{
  "n_head": 4,
  "vocab_size": 512,
  "norm": "rmsnorm",
  "norm_eps": 1e-05,
  "rope_base": 10000.0,
  "attn_scale": 0.177,
  "tie_embeddings": false,
  "parallel_block": false,
  "init_std_qkv": 0.0441,
  "init_std_o": 0.0,
  "init_std_down": 0.0,
  "lr_head": 0.00646,
  "train_tokens": 82880000
}
Each number is 500 + 40 x the weight over its row's rms, rounded and kept within 0 to 999. Layers, rows and columns count from 0. Numbers have three digits each. The size before them is the row's rms in percent of the matrix's.

# layer 7 MLP up, 320x128, rms 0.0999, rows 262-319, columns 0-127
087:548488451549489399462554472567494455480484529534536522483532488495520558548476505482524477464455530514454518551525480576541536512521432526480514534490483499459470499496549481490524465419471525613479512460630526440533429506584422516526521534524517469491507477510483530504533475519517541558494525519476505478484520481420480506491546478464512603546446478539535533444439428540500531482471
115:528481548529496504478518462547535513532485503570461521506471472559448469547578448414517534542514605538538471426521528575539466489456520516560480525473486511519470507529460522541461568526497474481459411480506528545524477520518440363437450495512458485508536484481518509503539525527537521575452493575441469503467557510483472445455467514433549492499450502460568485491493514514544519497452
093:524529516530439498473454532521576541513486553508500422488510467455495558387459451493485481489528491458482554501525491528473515484452592405441523442530497562467487484465489488493479476523503599525407551538543443546466492500529551504554459517526460467510555529428508485502553445571464558500496508535469439487501529569548518501497475489496501521473517488584396500472532528491469511489459
101:525445564501466537451523525462518475506440521504414535519478564470405544523593441455486455494550473458501551559518503540424535470512503440538549491497489580514506482474549463475500526476514570452479385600459495507467439497462503537491502449524502456542501457499477526512445497537472542451551560468534483505491467535499484488474521506522479557492429514450471515491583483495446465553505
106:538587517477521476486562498530455471439475490451539482553473451527483504541533499442536501528455456488483506516508526486507517560541502476608560523490558475418478511505464552493470519464519499547436470483512524547410549493551512530548486458471561543535438447520468448500532479528500490523448557467399462505520521367475521450504488498522489465432487422535527486478561467507464526476454
105:531498534583486406536510522500519496507441497561531522512470508451601524517430533437564500461471508469470551512488546548469535510474449525496424405514466492474508535470485453457515507500513507460505523541434475462522546543507502482441493465479526535506431526546509472537554491526426529372494493473525511552432454498404475554510505485477466546537510499595506522458509471553502453509524
100:500509520445433572491507466490486526475528471518502541477530443508476541521569503489601476485499495533567441441585484513447517516547543553449455472454513487498439512497544455538530478485468472523522459477515498471474507467489421498424534412514467489470503489445502463510491472480506503434465554562492470478470463378424513521492474545448463483411501477566531524509422501505556582478497
099:542600497503534489514523522451508530516504574449468516496507465433468470458453392519503506471466512485564418439528542458539522504415498507541445537522453520467488571507456479504424501544523507481507456561460452500506442490508539462502526518470439439491450471521447531491485443496544514481497446546534543476529537522516473499391517526549552556479495404523509530454463544551479463546479
104:480534435475427555496543520537454445521550498449437483516515496458458516537481553495493491484488546550506550515492481491500563540557530496581423444482488507510538465467521436490460498554451441429456535603550540519462484460449466537510483439508429473510534534504537553604525458545507451488517542503444504455534441508520474516515473469470546580485523472516490501496570514595485544477489
095:490534516524494457520548547547476550512442478578454502461545487522538560527518459566552453531486484460524477475540542488509426440490467459511548502478529507541522488561542519479521562513481453427563538477457508555414537524469481525497411524480557449513544465507529531535430500512526547571456517576489525512528466541478525478550499537499481442539511541471484557391525425547572469496511
093:533437468485483381520492481495491530585495450484415545519509503508567549459462441483484515504392486497508526581493472513495554481528516468443561455510444523485585411484490483441485492482516505486505460532482488457475519425440520515533523502479557445496477503441516420468486527494487477506473454504483435531543484443483462482474492501522516537527514435411437511441505511550405498488516
108:499483550471440456542561522491492453477501512530457497512510514559599488490538484556460465496463472491409462541529531535513521512541502509459482432451482492519462514537470426505441466555480470513500548566410507518518550558462511488529521483448449562526531505534479448465450489555454469527543595418469513532583451499513564411584530501502498491489488468482558477486536439499492472447519
104:454490541523534594460492428563494515445516496446517515426528472488527496523503501535494464502496459467510492592502532521497435532477500491545440422472474485443516523560591443564481440525453529542529492488495450475483493574539482520490507482540493543532542559526509465472479385472456492537488519564488588445528529496539534442510544544499507435449510494529490537548498437457543570498549
102:495525479570466487523521492457440540492467552483518467534510459516473560497428526542464482489513517541485541496537404467409536502473580515522506503471486494512418544483504526519514499450528479495556496492512526504467568456473458506499526521544524500485630484524478426520490495517477549442567492443515507535453505458380516442526407559463510578563470462470457518474521437499477482516453
106:513565537442518515542480480526528471447498557493523483526533441501489486543536495509501553465484457474525450573487474504455549480500427554499518473525464502471497594476511558530504498645519600443532511476489475540482571460497463444487469461496504468497525502597508440527550424522479500514518493504477433436460541531531485461541486538453531516456584521471508518497570484426533508535441
102:462504532494487498519407520489478477476529554581465510541493495499494533540484495426506526496525479531535466493572552514531427486488492476478478516515533454445489623530595487486464490564447509501496438496495450467477457501488485476574489473422399563495556518495549467511508515457495537497446493491489444469491502467529524444547443516427547494511516498515443473533487416577518537393519
092:509574465539442462448480540436490533453442547572438495406513576447557504500481425496455473471507500477522555503474490440418465485451482529475479556512498456525494550512548544488502441414515422518508501457554491470486452531474456492467430507521438445434490452485542541466508450528475488552528548542520515451525485476511504466480484490500428495576499454419504453522524476507478492446530
104:469486475404501537488498494583518517504516482469517512436476549525453477441477516548484511551431535511510432475464480516443497473486554432534465436494404525411499492489517505538531555538507452508490539477595428584572522470514494481495547477501500531487507480510501479582500516494578598527468524482437448495488464419563506482462502442532542519553489554465471492522426510493505483500465
097:508471541486586500467465481554500506519493518470513589484510504506544521504500546492535460431467465528471468421532519551596540553472571518475451552519520483547424500454452578488476553496542453517430525487481493493566478608515532510475533514503478524502464575477483481451512534552524452525472442480469561588510483517525432497487516434453575511452504490498512534486546506570438546493540
112:526477552473510554443547462457506489479487477479533458456556483432509473574546523505520505479498514516444450522544528575491405438509433521415483495533375487514487483468485533544463456509430488545491532538561538518489466448492514497510510564414497511508477498528516510464486479562515520441509507451551571506436530581520443507539462475498587566473463461539523524450514440478478523509524
097:515540519562523611538545507499451538460520467449534465552493472471439474507420515534505405517488422486489467509526486542462428482455477519481469433520429514474499505493493492533468510524510525556479583526495522516471488424535457530523526523473432500473472508547485428505507496493476416426466495592529528462524452506524474492506474492600495432482521497572591524551465503480554526466479
103:507442510467446514428535537522543478558513480515478503494457515443509487461494479523526501502516569516575434475432558501523530457519512546581570522495539537512487595467599477536522520448482571506435526485480471470572490511512515480482535469519407469458573537597470511480446561523514526542503529523513468520564499476485531512467460521631491513494474493503474509499447484533522474444442
100:499548532518521500468455476571429489430499523501453489462493489442461585460544538471514559527510524462502460498600535525521560566463491504477514497507476453506474533464434433467497492419510484522508583494519517510473489545508521576534465520449514493453507459456487548561512482521474558438409524468530471580504439495553429533512539577558492503477545502609468481492459512469499522542503
094:475420507551518548517520485539522390488532576505531577441516527525569500549473568578528513445496460497488497472573573503503437495546557510448527487484485466529543437535494516497586479502468460486388482510586479528472548566562525440517473468499437508473507451496430449482559465463529505449500494484504476451521484573573543491499449517509532504508497460516463504519527511481507507496514
100:512495505507489539493547468446385475500518448528531473456467480540438523533463541488481539421574508522433478526493440490512576526472498491519544562430416520543554498466526541477535506550501540474526502457475542469471493444460481503434512550529461510539515552451538517536499450486457468483567527556479463501492517455545486470537540535443373521496536442561451453532570525490531537525509
101:524472516504504473459468580454520540533473539464515580458593500556436504475549503537485528479488548485502463537531447510530412480460454596479499538585540490574536528469448520487484559516484478461491488425472467426464459481514502408480454509513471434493497513518537518520495501528482442514520471469468449443488548521512489472479463549538573498498581448516528485457525503535401523458441
107:462481406442592444495517473499526547517517517526552477447519489493484503482477535512468477419487474483475541528448523475541527535554570524577487553525541495417513444455483495476536493456510458522493523514538481604512483546573590553440509468510506474448532576523571511528448416486519542500436466447539545486510522534492471538487492504483501473494486490548430567478465562456557512513471
100:487410461572525529512392464556505452487459543547517442503542454485515478476550495469553465510452511526546458469451555518491573461553548552452505537509498572491464492471537565560433443564543502517453532479467475486552458527501491531558495574533487514504533490420514512488528492513506466587574543476473515442546525490486487495481440544550490433573483560436499516485503480505471491511477
093:540517454467513416564401504468528542486495477438515504435497511531554516420461466474567504471485462516565536415490485452475508517511446587503553466485457507418513523461439451539438496532559495471497431472524581537444540491425499528471537504549447516497485511451505509561473402521489470433455504486510509540557461443519485527488505519476517484473523470535505524512472495517457444566528
108:425487507536513521523470501510443552500534508479501454473526556548541475507475448481543522447435510520539521509506524483501533425490531489469503481499480552475446487443514551544441551420482520516505584423509499500480574496492455461481487519562555506538515508478448463572501508488561444534512482563635508544499505509455574510503550503534493487507511492460409520502422433448486505524608
093:447496549485505521541517416525546521581487498552498440452451457458440452485480414476456463453565405478442448487495534509460503505577502508571561423527528560544522536511546446510509509466502478479543473505520504468553528455509492485518536564560540546432483510580566525482517538551497423519468503462506461547575477481486527503510472471490476538543527534439484526479451466519535559494498
096:448492462506463442552504480559508560480510405488456503508478560519473449451563494495488510560463520549565492490528540546524532475499496457539520506478578492533440571466550469566475542486450540532478504453509565541526472540575570469466496449492473511510586554428506551457574490425505460492472530520512512470539499489523571461478560483484477538524583526555516491504539550483517521451572
101:421515494540441497477422478425404589550466518483525468502439523513502513451496501502528529499494528424500523451487525381537482457437512471528523501404486496558485490491539499521521456514480574438497545484506458431547441432441488487477549432558446518482484502553503522449504506457525444520509526472508497491559471560557552495539462500527436511440468501532548483488533471486526465532519
103:545470467432453522496560512563539444453400498542549591493513470545549457519541450537458581499456492542525602460434531539483587502430539466503489431524519489532452546514538483521519465469490546500494496496519494477501498517570552552523512482507498477531508513485562472510429463485477557523493544471506503551510599500528466463512505494391528528530560508487525471494444500514501428484523
094:553470485529457529633474521457544513504505471507504531543398550548518528552490472515555544498533446561564529475513504485513512483476482490476574527493559474517487503489474547468526515485593544518435493451467486507507468547567502529548480511446522436456560436492462494505516456474493421559519485521484489557573518538460528486563456490438501496587542471502486446515529599501534522516461
089:444478505511494462491486513573408481508474516532499541532489517485499528511512414509525481528566532480459467466476492521490462549522528554503520502539575514522501477400453480470416537494496428470500453515529524502450484482491557478471520507572481539509518567487472516515527464534583462534574566467510395485462484481559472466500511578486559502492592451482468533566461506600474482465561
112:541529522473476493558506451523485554548503497491536517548484548454444518502495543520549474469437555536489509465500494507536450546523472476429535532498527508500466523595587470527596585504472516533533512473542509517564535507538449556543434464424528415413497433503446517439485469455466526499433513524530510521437554507491465521437523495488519548501453489426486521432468497482510573532478
094:456526489500514499477537524509497497538594453527488523449523504478475536465508551491458594501553514462520532494511501481462473496495470529436466496452500504486432529496487612502469565462437554443493565527533478481542476525552540503577577488491457526499443504440503536551538487444494546584595500520489568496442536486491514446556436527550511502498517602474503443418506518487501553529491
102:474526482519543519524424572523452507496479508546534472486404529478507467488512463504453493568495540505484561548555480516441413448572503557448512516461509526498463484503486427509515551475514477472478510487530578499441431545463520450526546520578469439544583503579472526511540592463532473503497541493553518557447500447518564514473554536483446510530460502507507464572487443484524497440484
094:474520429565473532506397503480492529539490478485471466582557519506481602453507482520481489506492514523517520513505395563457472542501468534481518551477530501380558503447479472439464546489554520520539530443452484478500537460500555465512510525507483490502500460561457527508557468481501453502510518451495504495498484516600586545499486465520490450466445529501520518445560601552499528500427
103:496564441516460532496507507474524534545535505544494473442463466501438482467523498577484543513516521512551497465561523580507526479489553528473512478543516558538471553515491502555360464530457445458487510467512534473560473486457405483524503437436565517473518547481540450458504510483437494468496499503510480486530489529481471532505540484475473509505492463474407408520463450534523560403407
105:483483517511530543533464545524553572472472490496468575494502499484449550497473507493460462496570518477559514479437483455478542517467506484565450532545484477485557478474510461548442540482507429507476520535590524468510551527476616501468437555564495515529535581508502503503547498487439519579459562565469530507478453518497477592574469488544455497493508530578518430515518473478411462513496
095:531539514587460519487553455424501499495459487511480507524525548441561509559539536473486503558473453525501586524531503550555479479497433531474498478493493553540517567553528574491518503493476437497520554535496544471528495528501522543550437463453545510572482478553502478543555528574480452548568537515588490562477466530474562529516466488485519440497519531512454505525432586529579495572519
087:493519474421476525455506455439428488607485499523531541517409491457530493528551516522462486578522538452472426506492486466494463513433574563557473555466451488472535481519482461485606519461508497451396510485553476472478458482490486485520574480585550519511502450509467502485476508494428502455535568452521498479469563460514489425499449494481493483483540424533474523517519492544468480527512
094:501489489528493480481540489471444562528477523482465511496454567588580523499479438529513450483463565478486504504428489544508494477492538480496508444505496507519490524442473553462523498439555557535528507592424497498457452484522456469512580489486471488428493556546477512378499542459472436413477532574479490528522466581507491491461517491486407466478515432494553525479476570453470524518517
097:546518471568525522530468431550435538502498501526435441563493515512496493465511559530526484507514529523521462478406469410528491536455452580535528483499513627481445502558473524528520454458514476463491519523512445514465486524547497414458445477510478485600490551486507568557541436555467487480525488549487528508527534493487532489500497490401492500452525502436486466469460451454509438465459
098:512438508518492509448490467531537498552491484404469440447532499528507534514506457496519447526508549504536507492577521433578523437508480597526482547505508512515523522462496455449464533499531473516471470523536548504460565455485507507500494507522487451528443487457445552532498485490405458464477566410491511574520583500573489461464528566457532537507538539486495603515481560452594502525495
105:472491506457457545474439523569450488462478447506507469479473472500609511494488557468520540482448490459496497534508504452513555469545492495468532487586526516497510595544496502480479498499505483536470558504550460451507559442571517476542416447463485510550555475503584490500455491515462553470468425475491489568501563514594558523468444464400467461478547507501532487506496473481431579504487
095:534495429504420521505534520525574518448457441523496521522575416536540477446396561445465498476513463524537541521475425585529544506482511481506466517548448479460524499557538466516505460532444525458505488486459528564549467510515468510528437555462513492461494528560501536472392465498569466487545496502533473466510521485437475476433555475470498543502447511533455528500507504499604452493495
099:503464488499461573492587471572477532538524521541502495484476479536546517538506528530546478515488524474569482477481581477410527505514518482507476459495524513518575512513518483495516479446465402523456517504437503489458520563602428448529534493534563583480585560520525500492467515495496478544408474575505494506544443565496493525504474549503514486539556469561476474548503550443574471544476
098:491559509490513511475504448570513516583506520521481454486580502516486498459436512579592453527491491476512496562522486501488562488508474479519499430586375525535508459575553471510539486487588572484468427557493540481549539506484522543555472506528524527497483457471562481508512531523473534525546579533504431485516510445468490520522543459546463568408490518506527428477484478499509502506463
082:471428516450513608499481550406497489490489508510423495492499487540539517474507566530479483546540522539443524576589479459483464474560479470512532511452526476528505442467511488478478456519472533547524496530532499551494496474533506584517513547530427511490468467500572508450484497442495545520407546480580406461437487404480499506483557460508468454539486503544459495548548547494549536489502
085:465486522522479553500483486514436413489543416538516463544452639527441535474439557462459534547499559437480489504434533472483504538542558431466572496500476517518526500506553537509399471522461465432542503529511467540534502454509488562469422491500512553528514489498582501541481499533546457574518512502447524523462480496514489442501504507531513461458503517520465512523530476460533565573503
118:544477500578549463480467596520462545485420485486503465537502503435394549506511510543472483467500496518439417514461496526530515516545454447544484466490526491462508463417537514463468459556524462470380510462449497487416519442578481555436564497491546560535502468441500463522538483509454527529484470497550497514538514533544502423497549434501486497498441519548483463522518522479536472488500
106:571492487491478551479513508566459559536475550513438450417534574460576468564491464486490512503426526527477515536435473549392574475515444492445455497488531484580479513566546501509542525485524491535522466527421542458470507523448535514515516473470532503497499522487423529575520516369518537518562552524523548535509544556525510518492499483449514469477526473517481531470470518464548483527502
096:528480451555461520521415472506540481499394526492624532511509488545464509537515502465524460568492508422496442544494520448505452555508470495489449528426523476449502495542449501478559495540473432545491509526474532514406511450445519485544481523501486500437594536489517561578497428526510547450571530490527479545528464504544502473478408513484549538518553521538504514500536527528479490507460
085:575455483533503541480532467519540540554489481479477525484445495535517502576480453542533532563504456563486574480552536490558519474577460528429486574544485511446475538528553484476444572528552518546455592522552533548519474452471425500507512483546512416443512498512528515493529473410477503513578520476450576502531506498465538509510530493542480477494474438432490531430501479462482436507528
104:569507510474566467506508489526505496521512551403454505470518517493560536404441491565490507591531448551481523520536483511422479460452452584438470549419534500552564502532462533501455539521503533507484407555596563470509443499492556477457521511538574524434515527480511518410492503528509551489496497511520486496521537456483493469497466470497510475510478496508527518506533535534454419557507